Part of a small language model's weights.
Architecture: LayerNorm before each block, biases.
Training: a variant of Adam for these matrices, 426M tokens.
Each number is 500 + 40 x the weight over the matrix's rms, rounded and kept within 0 to 999. Layers, rows and columns count from 0. Numbers have three digits each.

# up: layer 10 MLP up, 768x192, rms 0.067, rows 107-153, columns 64-127
# down: layer 10 MLP down (transposed), 768x192, rms 0.0713, rows 107-152, columns 64-127
up107:495507449437546496493467510468512571541559476529522499554517523540568511523510493508510490476487471502511416553521483460486477501486529514469460475492532516522487494481510523515439449524523532
down107:492511597475527494450533462449472482556543585487459488438465505464529462550451519532572416476548504561480562533473473546483487489506496574450527430492502424512499556487488461520521482518478442
up108:535520487442494552514549494539495487477445522494526481589537521491523549529512574476498487578519507592514524497504517517513496447515513487517506519529482467505475486528478498517512446490531481
down108:491468525540461489471496479491506509510464451516518517502475483475436477463518526524506546438461500507459560524509428549513482501499578475439538549456558465588559547498515575522494517483476504
up109:449484478469503459451524439454449512501537459541511521517438484505421570561491555480500497591506455447545553496453484438460500408559509516527451548515492482459475488539501528504465516507421386
down109:543531539523479519548538532532525535471487505463501526489533491478438420505532478528540516461466522485456478476484518468576561523530460490471577508448478548542519585522431497506549505491559500
up110:449521501593582476477494471527525487507420452519476444543526428479550505492478563543439539466553513446533516444433493537451468483481527448548520531464534531440526473481533488500531538536424464
down110:515533484404514528565476498514507530492558457390503470453482465590495568490490455451495515581415547505513471476537492550567580500545481490496490475545506494617505488535471505521528464481476516
up111:524483477428586534481458532388464558506459467532470436463489569480547509491489544468511535593575448454483534538514516545513471509539473471518568588572462502431485550503594534461549491557461482
down111:554419503474517550460475539468458477512518492496520494487465543506589495526548503536510487557571522479429489475450463526567496562516528517521555478501465472502468499520479479494481510394556511
up112:499452466458537527428561472474473584474438516543443492465485500568490509540500492472483542543544494500522473475510528537499521467505565527478473537503418451474503546501543485550480509488469530
down112:453440488535516536518456472549530466520538548487481556506428461546464482563471469506516539528461493500473425507494513488502519534486470545486524481459509523517476463513462531452524496483445532
up113:568486433545541481494543517430518463512509483553541531537511393523507448531548476476495406501521499536592493406489452480475591510462539469506440512473463508566459491472533479563486391554478471
down113:456458545525522512532451543411493500529473483493495533514491501491532508493489543498539541481523443555510497439450569476579445447518464553501385517502464529445519517490434529436502470464461539
up114:497542565490489533520499480458533477515528452416483524558528556525509486529499521531550502462494486559513487441508520505506494478496589527495476471525575466491472522462514508512484525494487528
down114:492470437567520513520476468539553439525455523485547532534496452460461515524546411523461459505486532455481532525437441517487531509500477552546580527467553473461576414499441540536481446522503508
up115:529477557493467436516461439513416535543459482390540455493583481563569548585573561486448509485535477501525532551475450542441516459475460574494401553527508536505412478521523444543515487516571503
down115:565519545485438473530522512388542484499493599574534539468474494511525516485426445509563544476451524543512473461384486518530493499468499500422517526473522457492482449514555392480518591566490485
up116:550493525485551479482483477502562514468444477510532421514592422515489504452446520501439532514455468595493470506444500526494509420511434467520447537515444448495506492526503540545519509549443545
down116:422476516453505485539461436505500460505491503525393512530455465558552562543479487498486406504490476502486531534477449510462488488464513465458458510513548474493546505511541556518525490479492543
up117:509466587530528524465491507514553532512469497528555481453445520520497530457607515558538476546519513523502523462494455454455488552532475467565441541519483591476494523496559494524482482538508494
down117:477484471482529494473599466449506476482463512502510523531475495504528532489464495424477538525601516499465541446603457516473422485505561500511583488468484501552519529485530504438537541463520487
up118:455579476536513565422455520560508536503460487443619506466445546460527498491423528485483550532501478532577536439512461548491484485546511517508519545502449549483470492568451527537446490542463491
down118:504535484382519497541501475434486517478517495498541480505470553524479519432459522490571510499496469539498478453471490501505479476458492462510532453508486480524520489522482462550537527493476521
up119:439494485591443550434481484446473595556485414523502465538544558548518541506578478546457578528471446544493531475388507450492488458504555512441465546574564475455541653535518531493497466475507425
down119:504483602450642504513479489580460503469475486471469439460465528457486522564552437561537445479495604498441567544541507469497554517478474497533467517499455503541515443462462509492518523710440473
up120:548497458467525527503506542504490506497521480473482483503472521511464456536446523574548587549472504443498488497504496561502521494505469483492493496482527547487470496450466529589477484509495512
down120:539476488471507484523479525510469550459526505521477491488427506551454468477473457517472511530506529498539482528470504533575452518540477544440489497557529532490535506513466479468494509360488523
up121:428557519469478537571488503522502436486555444485457563458520445536496455513457484496521524541569480520486544516528454462444539437546540500553524450499408448514457478496517535530530451542474517
down121:527435486442463467498465524449416497520510504483557477429485485482513459450499542547503537486505453442548500519466509552542482582490550489502507497463536556484594615517503458470443493499494582
up122:529444474443555492559531522497492489455528560450477492517523470494511520510460443565512529457497461517490401518524521503491458522479528482582516500491501496474456536553484491651438424516464438
down122:486529526489449525389475455463498511519489508588532480458491474493538528457521523446523510566524529492486455454538489502444461475487475474472489486467549469490518505499476493459464493509568498
up123:544457536450538457526570498447421506467492488519462453481527452512594508496503574460481503521472472489509479526464530510482525536464534518543482463513386516482461470496580526552555497509527485
down123:449442538570507551434540492574509532533456468562506487526435546433439493552465493498529531473495490537481485482502560537435487514498484476460559451441523530521521514571439503536462560538486488
up124:467461521540483451433447533455513517389523476527578391469563443508561499534476512495412530531436481503608454482488539443516479443555498443514517491544442521508528461564501510572499482493419471
down124:423489520441530449496480546451478474533556505510503562536428526516476459515555494548503451495492572472481500524482505460458594535451452521422500575540494507591503514453540472466524490673487547
up125:504445585519523475553458483477550470543476485489512538485525516481477581531450513482451491475497481565491475498447562501486507480502534441608527521558492507531447550526528467498446499500450532
down125:437506499444509503534454532488481506476485556530526451487488572498559475484600474503454502520469522423567559526501527448509523564513502543469503516465507500463617449490493542486526531411517475
up126:551470509485499469449488509448488449491478500524489453491502501414546510509477493443527441509570459541525509498436453517460528545532552417576520594558479495498514507473493521485428461540539482
down126:469511543527491523550474523481486447484501513549453458475431473476519539505577456489544517469467475476456516506526545478422453524469451525461534398485554447499510564484472513447545555491508493
up127:486523444443485513458523482506446535538508459508534497477470537455459560544504518433480481574517472536534434448494467484489479425497626496530451591484501524469558543427489517495447464502507582
down127:601520489573481475470487503473500539483485551610464467495515530474460467526561457467485549431504400494450475508507482467496501465463487495487578553439428510586448578449543446475515484467499530
up128:490563456453570414565541562519458529460510457467430476440487533499560615458590514525450488511509484507568432498503473455412522504556511463463450565489467524462531532507482532495491510510555452
down128:503496575484477472456461409440530510498468510549548529536504475535450435622501483502468545468448426533420555513499518542542451523513550473499526460478496498472420483472509508523434449477481543
up129:559539489429501571492513470408518511484481488440462585407565500511526558499477499514539480419478479498477462478456398510489532465476491530520448462478531523497508468465481522532418507522507475
down129:500502504545555438492525494511503506557433536529537516651490503530474494556571495506497508608500537550491470506486482432498534524500450543496524444509460492491498467443539507433507488525535518
up130:470520515500499529532504452487527479483506482520529464495515512497505454549517546509490487542530461508451471460561541473444478507515505532537540520558486487480518505451578433524480469532409478
down130:555525521499557571513551496522559526483514530465538489518462490537525450461476485476504519441500474501549508467516437541495535539439548520513537472509550440539533497528523525485492506605456504
up131:574461471504569547505482479507481609512509501527505533557461519503564551576531489498523417530472430525454513473501514435362456442525505486518506590469478528467465561490507498551539530497490466
down131:493518546534450543485497494520534498417512501513499447433494502430459517548497522457504478541508514483527458525479449524485495448495468549523533503508488446520481511506416451517497482410531486
up132:463456552479514497495432499477482464508501484553516469472514524524471437485518541443493541477532464461593471504475531467422458500472501464528479526516501476494504568551582545508553528528491469
down132:443516491557518468522545514450497526501509459446505487541510520458570561502479480576493496560423559537552470490561462538508559503515476567496514576482501492493493473537509554458438531503488582
up133:517575556466482402514489497526480442476537478432439458577527493534446438507475511505517535487491506493520453431491493495530445490531558428514449458463513442575502534452586511487513484518420509
down133:487500455489505580440483514514567503566490582479561496559503512507452495512455485482491559460419566499478521570553539544493529430577488501497474539508502472540552504481437565448455489432467467
up134:542573501505493468482510550441456532563468479544487486536509504495540452482495504452420465449579534451515453469513453525514555534495605527450491581518568503419483519500477566526516506498440443
down134:474438494481556471579499431450524491529477542542523481496452509478484468474528608495491539531422474462611449511477556540514586513548469514491515518514454483516521441468531556518550420512488509
up135:477477427489484545503535437446492442498500572456499486495473527458563472494463490497443468515484526481510482469491483510494512465600501487545541514440514502513473544558542501534548461484524521
down135:537511387530481466444521516466482526530527545521471496494497508478498492473502547491488534540469509525515489579529515472574505586485487529498505538497520479490477410484414484485478517464541502
up136:491511473471511487527512438518526508522470456524530549466480521399500465499537542493543460545512523526525408515477501436463510454569575505513512513496480513461411532491544469449481449513477507
down136:451497493520519516558499529471466505504504536518481517486415541504491532485525527593471576541476500461498502555513509498499528493458474514455486494490447524537484489517465486435480544501459466
up137:503516538541489496433579505523526579488501521435468485591506485458498518506497384563418560462507493421525495499489480491488537439528516545569518460473519535488523545498489486550435467512415563
down137:566457461520498534547463433491533545475506418530478491495472523533528433412497464549454540453490484504459492543492525428495548529511469488515514495510481489524518504510539561458487589530546444
up138:536532431512530481520503488467562536544494522464517501563464485527483525515485568463502548520488506533537480443500504437511485458453546525557472527492520467502423488561458453504526552501475532
down138:514524504541474502473506505543457446435515533503502476461515517504459487445493535557502512458579484452512505481523468525473494503543420532458530509509484522456519525492534510460469457480489507
up139:435541484430547595498484424515498476478464478447444454516503468509545553539503479524443521577498476448477434563560490478494538511464501482512491533510513489475448525493491589524483529516484530
down139:504487473532528514519542546468473446500508501494488543517543535455500421526517465525508505485473540503459491484433510565478533466543489554493549476520509473507522507511526428483499507467535437
up140:447538496468586480496466496530444536551495448455516465495543458522495510497507444560482493559477473521552490557435455554522550471460511557532486524471499511548510511539526467566475553516480533
down140:585513515579460498558527570469543501374496519519506505497468443546464477517439487418559504516537523542443509417558485475545455549481484428480498472568483522584508516403475457552448428466498489
up141:495459505458500490445549480506406515543554501519525467524535484462559483499575494545514456514496481422486473480464534490501469503500514536451539477465476423478498507500570511489475503521444512
down141:538485485458511477523458498525474437423516470507521443426561537529529521545480514463508537574456541431521559510532520552499459506472514505494517529507615504441461507504493590471501483450464606
up142:508500460499504522469512528443560546413503557497486429464499427462545524483546477544455505592481489463483397527496548531544545465498578502503440473524521475506497551503474567573467498571543467
down142:474553569512486490548502478532517545530455535473365477509484532445506503469463541519503510389548479509472501460513521541464459478489458523534407453599502467507475459476472477468554492462496463
up143:496560515529506498529485541449478498450522477565465490550505488530579399514497515525466497546547484512486506528490488507460506466506443521468538539466452538479532569563574527494481502498447545
down143:514482514419501509462547528501494456530452500531467435502491514500395569475485529493559476487487528490547501595480462472573543565489450471531490457441509418536440537470438505478521500517459506
up144:510545378597486470470508499504419476467570473446513518547532482494507529495427476508456514495520517423491526579501461514512564550492501470562521563498539502530441494550483529565441374507528521
down144:532480515446490506465477583493582499522492523537464462453563496513570438548550513446487518572538586561544521498510561425490522496494536497426491492413497520462469497495446476500575444483519478
up145:551586429490469502539515481473524522470583522440470524503486547524524548511513458513442461498545496537542512487538466521494483490566477497550448451464554452523454592492485489526514497485471496
down145:534553493491459479498488492473471516435513538521434508504527520401544431413494506459512567533588469490543521518485494478517438351505553429454513460494544448447454522498459447474506515518499485
up146:408500416439491499509521494433449489547419440545489424475495515466526546495470583463428545545521433534554440461487436510422512480566481553520414522543518496454535505487544463488510465500565522
down146:516471531553512464533494531533537547529572492470512550438460472507509453582529446488515438445495572455432480514485524505523514472467532506482535488454521490510533510542504458525465505511492458
up147:502490451506560552472442511451432580477503488506544534473498503477469450537461540559469489457523494467560460521466533465495517471525503478465510508496476496504451486516554496491532523508413514
down147:527497538400482468509480449542536451489472488493510433532479477441546451542490468504499527462466480523473527528473485517506502538517511556496477502551498490528514478507513459516538540420537536
up148:558505514526491525534498507492426475556476463506486462478502459451443470572382508479457495566479505527566478472498444432427486516485506515546491456474479574471453485457507567522527479514499495
down148:464491487481446513492522561490552481508505455561447514531535518470494540472519478522511511454495433487468508575503461536552558476522481499488537539564541487554494525547470457532432448575505451
up149:566490509453544518519523483474442477506483408501476488458486435481489528409478549523517532484540461459503444462535480537501477450502503454524519491480464479476551529547529499474459450532471463
down149:566512495499512455436443484398489539485424494520527427521441526525559345465523510510481483505493519419515511450508587526518477537535546507492564493474468528508510461486469553456526400559418486
up150:519443429538472548427508534554463504500507463502489455550592498473510407548471534511478638501529452402494449404462476558470469446496503534482458497567516516478442578600450517521489497500472508
down150:507468529552596463537473468447475483513541505516435444460392490470538545473505509494534423459502498515514465469553465465522521505518519573530445424457486513552528449493495470520525510682505477
up151:523504432431483507515440562437533504504475497547424500472518549520497490549508478517516523422484483536491431457484474504480530455527420479536445522482528570492476522514512469511451479550469485
down151:513508517498462520536499494501478516537562537517429531497426483504487498486473516469484485533499481490513493469523559529473519519479461508525521511554480506538496561468472532543527560481489521
up152:482545445530489529495514551339458500563445419541581512487503547544543529465465503494502531537472437491458490509527462540481528416516572467467446551548521482452468542551411504467531489487498462
down152:545465461510542493554493512469532483511478555474477487540471463501526495479542506548503459566629516460468522499429456518538533484505479520483582512474524497525488549475462429483463429648509523
up153:480413545430523435431525513410467536538445474563468428539506548469516553533491481512479478552507528424535539470474519541500539478590498451551517568533464553450542501481521500472554442526423476